python train.py --n_layer=15 --n_kv_head=2 --norm="layernorm" --norm_place="pre" --positions="rope" --rope_base=10000.0 --init_std_o=0.0159 --optimizer="muon_variant" --weight_decay=0.0 --lr_head=0.00609 --grad_clip=2.0 --schedule="wsd" --decay_shape="linear" --doc_mask=true --train_tokens=115200000
Each number is 128 + 32 x the weight over its row's rms, rounded and kept within 0 to 255. Layers, rows and columns count from 0. Numbers have three digits each. The size before them is the row's rms in percent of the matrix's.

# q: layer 3 attention query, 64x64, rms 0.241, rows 0-31, columns 0-63
# k: layer 3 attention key, 64x64, rms 0.251, rows 0-31, columns 0-63
# v: layer 3 attention value, 64x64, rms 0.151, rows 0-14, columns 0-63
# o: layer 3 attention output (transposed), 64x64, rms 0.107, rows 0-13, columns 0-63
q0 047:083147151140123090112153147169141118171148080172121194127132055109081082106102132150121129155074139125086111140147078165115170147146151161119154071131116183104106112100182137110130184174076145
k0 045:113187150174173131115150094088127125111063134151156135147069086149142113090087219129137134101117139139155134113124057152054119071080138099138106140114090153118147134147078138117178102127128140
q1 062:074125195140128120166139134170217099120131117056104095052137171095081180108148104118111128136149151106129088131129100114147121139142099113115100150144159116127087136100193182129088127176145155
k1 065:126110159046117144145164123118100136085109130050093159136137190124169148108118087115117176156125085161166126120089174153138117120130105139123160174118163124127110144131083109232067110106134137
q2 067:133103120107190141132096144120117118175167180118143086165132182046142160088150094144075113147191119136114166116102148140065116174137109099091137102159131169142125122082151137088149185091148086
k2 061:124105151158159110116110103083067199145116156138119165119163102159153089136071173144149122136132121130099168141145117127109173146094133169180140097092176106101110118090100091132235084144146092
q3 087:104124129155115127156160132126206132089152112127167089091123128077084127118210110099115119127099196135109067175172099148108151109142117137096153157120143107115082122139161171160058136080153076
k3 097:129109167136103105113219129171141122120109146148127152146099156060111155100131164148143140138066135159146093155112170196145168093161114105092126123148089096129074104173121144114086097059075139
q4 058:204140127063084108101062125175137153108124139165100099115133129132176183131084067097115135135173138109169101190112147134188089098129135131104145117127070119154161166108163143154145095167134104
k4 043:050141129167156134184185095078160166076138119100082081113123151087058120139164116150088153117120133126133111165147072106117127130168120114133143148116158071109091111203138154173119099123111145
q5 039:066126176183129141108200157147134108094159134134087145095147137149184134045199098144088143119120163096169097096174126112100143088206088125159150119135106133142127092095148129128135129116147148
k5 052:170135139142094141170152097101089153143115088031126163149128149130160089142150187128153135121080141165143129128113154123073109145145121192111150156171137117056138110116078090146124160109133212
q6 071:170164120105143139091080130133098117124119116180120176172129084196164157167074066120138117155119085107094140092065188107111105116116163136199124108149127147145164105145101101058146115114117152
k6 064:118134172101199135123139117106101128180110151137158141093225093096148162157133129120129169097083122109123137140066136174150135145131078134133159109099174085101077117155109133123141098118148033
q7 116:106109109087094111154142099122108135114122145146150100108213117146163194103111139158106143087172075135165114147188120089177092107072149082169108154105088127136125155076113160134186075141125162
k7 133:100071079171145134127076161129127159105125141130040136148159147175129115091090155145097122140134110113143147086144140085103104122158157125127117116109139178106140163062124082071230132143128157
q8 130:170133075098101117133159120156171108080157130159165082162112127159127103106146164094131135127133149109174166096070122068105022158177050124182135102133143150116148138160126135152146137114146136
k8 129:123135124145170153092169156128166145135136156185101119045171084152158162090113149170095111167136121151073130107128078122123135048072110087138144151137133117146159156131119132151046140173163128
q9 116:150100120085096159146143221154130117171132094109110135119129119084114106085138175125131104102120109126187151179112160132096161097102209150103106108134101164158078198140088096157114112082099109
k9 111:130148077152117173121151076139092070104075123119094152146145197171135111147139093069198130144082166092116186077132128137118172141179116126080111161189101137149100145121126090120120115098136130
q10 112:106169132087135098186138145156143089102119127176149123118142157119187050122169092145127140092205122085100093130173102168107192142095129080129124185083139103166126114098119107139142165158091125
k10 107:136082134164065151149098178109099133148196130154138135173113106096152091135097133044171111092138146142133071144144139113089105105181059143073142147106169147144146119112123090143132121145082186
q11 120:138105125137146129160135162086074073086122171120077117092148131082124134193114142152177172137103166150083144112136129156185107172152084068141076155139108146102169114121145070170102174114152154
k11 120:121110195140135126098102107151084193091107060151140106108094082104154119130143070172132121100096138067146137185135110111141096166137138143130159198089133205094179117148131110152099140158109130
q12 122:161213088121136149159172151126070140117130127131054167124140131161087179126086085044138086120138145116170109061114103133153131124143103176152154185126105130131106102140156124091127117163143095
k12 117:149140069113149096108073127174116174153120125184121137172133152170164166135085135152086125143154138122109090174164104136176194135071106121133090114135077121112142111133124209067088126150117088
q13 119:079164130144083122161103148105117094116165160152100063126137140083127138106138125073126165126120176140146178198153104064169109141107192142124140110132145158161131078128058169141085132093168095
k13 130:141091146128126162143099111161166102160102147108072143118144132151071169111158124164136132129105233051125135118199139125092130074120130094112118135125166123136143042165080104152115102127136116
q14 125:117090139190171154179135096143117136127124153119140158094119148134161164106096068080060100140138137120163145103146092111145100167163115083159115087152098157135077178210160080161122098103099112
k14 124:077109103107143039099158110144076138112123184168104159117039147145152110137088134145080174177129180148157138103145124125109098119124134147184136195127095151181109101105117125097112137151138102
q15 119:136115135075200110107096105129120133115102153157169134092067123072113198132164141095154130134167134173121170125086202076105154161105106096100110091102136202161121135116113112133100150174150148
k15 127:129124136109087075114146123112100117149085102140147119099115098064086210080128150089137129145157160096095182106137196122169114100152166143134175173164113109110118157172111137070152088143117185
q16 127:049125115151120165129183132183070198114138111132175125150107112139147163147139196119118116133101169088073121153084156168082062161090128092093108172104142111133105121131104170136145105130102147
k16 130:087110099172121112118102200150141120062142118084117080098128100145137138136132178102207090150171135102111056109115153121137125192088158136142099155149072124163131090165172137131130108102167095
q17 122:151124063147141151122093199148075146045103083147158132173158156104155111151162122133169097138115140111156142181102118083162173051074133150102125118097152121114116144118179129132171129100112098
k17 118:104110169157164116098142147153119131108118119147088108138182172152072107139146159100164103103050122109172100091070150068157134106081090103149156090156119126156142181169188110102110138136100186
q18 129:072200157124184130162123153128169105194120077159120048160124121134121154127109099165140147124091088143098134096095172084142145156132132113100118113060108159119096081141142080165119131182136155
k18 121:131050138132116092156144097154154148096164091113128177114132201135057156097112106063111060140173109156066138152136132171154112101127162127171159135070151149143161103141123108115165144119091128
q19 132:112174102109111104079169123128158137093143150099130115135093101154162151164176089114089101158097130172166163104178162200173144067125162065160118135049112136100058124111121127131135133130125147
k19 130:086067106111123090115172090152119135109150106123098121136156123134124105051184200117167135139173109120161093115144141123128200139116117166168137093139116175037111109095127107135143146158080167
q20 117:129123136150064142112124194114122052188136144132127134069135142156126129137135064106179110132148148094112142171040160185177159116123132083172171116154149115126110135096103085085119144154128144
k20 117:170139110053128096122107096080106146203154158141128083150135116140120089145190128096193095120105135091098142197139096138129156097125104159151149140170071133121175179074139094143140137109144094
q21 122:159049177084144142119142197146123087158168086097164109169098141145155138099099087102112151126122177123108127120124146059103139081160138121199094144109134132075171113131140151098087120109173092
k21 121:132158130154168130149185128112084178146181137135130120118128161112110091150179106145101086166117122096059140094155109103159123138163090141143093104080136149131109141177063119065091206093161157
q22 134:078137158182140140108099097107085096122157107104115157127173152048095117094132156105083124164114103172144150100129143093106140124149095114210129199123149090146124128135158172172169172105090172
k22 130:160118095123115116080174154084081106136092152074173153118141150174097119139163110137070166109153204124141137121158179107130098129074067115123095109069156165127176163145183120144117093145132103
q23 116:138099057139076146174061097082138126178093132129143100101132142112081151128116162171171104165137173130175132149172109203119157093179091165096105133103132153094121121122163149075107159109142106
k23 122:070149127124148154164113050085151067106103089123121137159080141154114118169105197188114154149089139112127152156127157150089183184128165121149144104134171133087161149156119134118093113063108151
q24 119:123105120131158163060165076137091088151116061155145105126078139161089136159137074108142120142136088149171168175203124163156119126135084150089081162094103084127158183138102136110140170116129102
k24 121:129127151100125099092132149095074117109188105116156102105104153158131133118114206134133194122097126098111123142131128054142170154185126099139144098113174115145085163143132214212126099110142137
q25 116:105124125131030113131088148183125118151132081118174132084144165116167115128109192152191120108102143132146135129020100121159131132201113143168127128109123148169134098170131146123121113112100162
k25 119:121163131114158147101100097112120147145121156107145096152111108120091095147129091078149061124189160090149147111072139215111179121087109110173137136132115087156185185132123146163048146150133147
q26 116:073118155145120137096143141140065122103172159124079132093153140176113181129122099121185098107195132152160106162139137124057097150132172141087103073148114132068115093163155157121101132185082148
k26 110:108079148097146082129116131139143108191113124095125094142141076124148210177119137110138140160129111082119175140130075105119066156152181188109107100166176120148067072125164132135088152112097126
q27 114:164119140139049165120150108088137138111101134139084131162136127081215145211159128116044153153158107140098133179079063128134173151160133132116122161147153137100112087143131117137089139111115132
k27 118:146110169132124120091106124094132133157136143046136100142145104143141097106156134128068124077087111169213112179133163152068098088097129144135116179150110182149102068147107123134100149115154192
q28 120:163101171142191131099095154084138169098180141129083083095087175159132091080133162040118149171149168100087149132153125165126139132109174141096161105082143125153135129076173125108136121085126122
k28 117:168109192134133163123163062121146143163117111170150104153108148114177139114151158143168163162113113150176119118122111094155125122109092079119113098109119103166117136150109066063180062085159055
q29 122:155098126166120115158127105108101131077171100098149115175077098157132177105079148144181073091183167115159113070152122098199150109064135167156140128147153102173082125136126082139133166127129146
k29 124:186104130137146118126128132106150134112135150160098116091115172103094090197100176151098127150108127130167184145154118090183176133069137199107140121087061070121145099082132108133076115157132170
q30 131:170110154134067121062126151136101122111127145212154142164082106135065098120111126149155142104108066135091131145155187153137093131141130127108100152200132180131099184144104077156136111146116078
k30 119:144144105145134083111180113129141128113103067115110183084151119145162129086125132138145095108101152155101157142134114107141114165202153142085115147183089126158169145025093154190098095088135102
q31 115:068115138129123152127132121151080076107095150095165088193182153134119140153077144145092090142120127133074131182160081153163155125134055149109158060133098157176089135101156118137109129178151102
k31 122:093139189086126088115106098169126137053220146109102093141119158138094176198117149199099077129131139151122155145123184098105114120120102144126128178124124123155142148111105141167156101106078124
v0 091:159161148194114152094162130090071136117203169140164132083141160151122101089129102101127135119117150076132105131066133116154137098173130122111124127101107137152150111040081119115108126197064150
o0 081:131099129103097130126122178133147106111147168133137095158093171178158134122142075156073126191084088120095119110154111141066112122135117181146180110201156120108076062174094082149151118092122128
v1 099:162102090162144144108131137206095142143110141122126093133104119092079120040080182092095164126100132090132139202148073174065167180128130123147135125172116118165105107122123132152163156144118143
o1 096:088166163109104166127136107043170105101113111092166164113121084119100083150169110101137109131112103201158157121134178123174141124147148122107150094096130082125203105159129128119103051150153162
v2 098:115121074062109097130146172075137110189146103141190065135092159151137106098122159109153152147134170135115167068105143121113095126132094173202117125157086092157164120114076150150146126137088165
o2 087:116126124168161104145077121078141124096077174130105097105161092142145176122115165162151152137075096101147106183179135147119121181157160132126141142166102143046128142168144132084069167163107073
v3 088:135094122158137097092183140207081118164128108134103134146131176163098074128135126119129164088169110163120113150102187080085168129054159103124128110140182126174164071149120123158156145103098162
o3 090:120152107126148130155140136154158113138140139052131119109101128113076156190092200093134098144174142139099107095194125145154093118174129107169163164155113080112122150127034067123114080128130119
v4 095:153073053108134163126194168117126110161130140105140112161188127087149120180109140122096143090171163111062149146125107148163102123080147121125148114189053146091099146093153128120104101082147155
o4 096:159194088078188078141111085100143173141130083186137131153107107124103161051104089137151122212132106156128104153157125131143095161158155100156138116115097088138145094075114130149125180118152129
v5 103:112126102161140136137153146150126149106162180150126103157123112095097133127158105130107141193157160118082161160034094133068194106176118106100161118077169079150093069113111113165149136143173125
o5 109:114145205099072186068141145073137106083195187115173160141114134168113124112118176098156132103131087152126123087127095125173111112082164146135130160179083131108149127103146140074131093138108120
v6 097:147181136194085108102144167160093099130100152092083070173092119135151080111118116137120122129172131118129122179086165113142150082156084131086181154113160127112128163185117153082152101167065105
o6 089:133090125115092142109078175122059146105166074113192133139126094101109081176143149154120089119118189126099170113140164095113073178149163201103142117194126122094133141116142112157155152128130090
v7 098:132132139082101108149088145112140092117121137194163131180160155170144151114133162100110176133048105120161115161110082131149168161093157126115130158051123139113081123116184118151109158053076142
o7 091:102099142119127135130162106100054160173197166089106127106120087141119189119121127130117177132126127109159115186159137110124140069176128097129091083130093129125148129111141076129150118120089238
v8 109:144149144102162135107106128188141085116131110182114082104088090208114132171111105147171146167109120133077133119114161111143094107114139139091103062128127198093143148136136065132058096181114151
o8 089:160199093161089161162115091130137169114131103124174172133130123098131146183121096144056129148107154138144042151116143167165105126118108112150083085162126065126161165090085148144119122067129143
v9 096:072158164167143177119125133120130146085155096096120146142146117119154104110181078163070131160146130120109082092149154101171118194162168170139112185152148067098121086071113156177140153154095124
o9 085:098094154117138140058118145135152147135192136140183061136134114140095084097167146103131126145146103100094132103135176156109093119068114108120095127098152136119107130216126120192151124048158168
v10 093:107125112145090185092135146164075106103150160125181076122061101167133123113156144105116133140123112150060199116134129093130125133095114247130132125153160140122136124166105132166109123147131070
o10 091:180133155155096146098093151053124126153094127129189142103151156142057110169112168114115155130084116056154109144106121098164175094138135100151159099138142072101177101183154070125120115164129121
v11 099:044214058151189117112132119132104161132092136150134122179155097093105124159125117124145159116151104101166148197161119075140126123141047135113129101118093123158175134150114153158119111112118164
o11 095:111153136173142127160140154195122116112163151154137130055058098121148044148125150189102101188102127087143129124155134079139130120105103103145098079095121158125099158099124087105166167155181123
v12 111:170133112196205125132151092113095134111080088146098070114138154074122138138090115125128129109149092103142092094085152132125098164133172146170132125139125139217110152104066098134127137182184103
o12 092:110131136081162109074084058150154114139067147146090173122094149174140071111083129127093189166190152129141115100113146124145126181184131112116145165152163119087079119105160131102134178126132161
v13 108:128114127132107089132155111151184100123120081147082143134154053170184134207125079139157125114115127105122103103127086160169126093138090125107127065094141122100130156220098113101162120151094083
o13 100:170145155150135123158077160178075136117156134099146136190156121132130131184098154109125171128056158158151151129112182115088136149088108113091132099171134084119096080078108111144104051157162169
v14 085:140121080145090120147107177134172160144151194132151047084194156127129146111171118209099127109115145115130110133149162097103142168095134102131163132110079135166121109094203114140102129149119070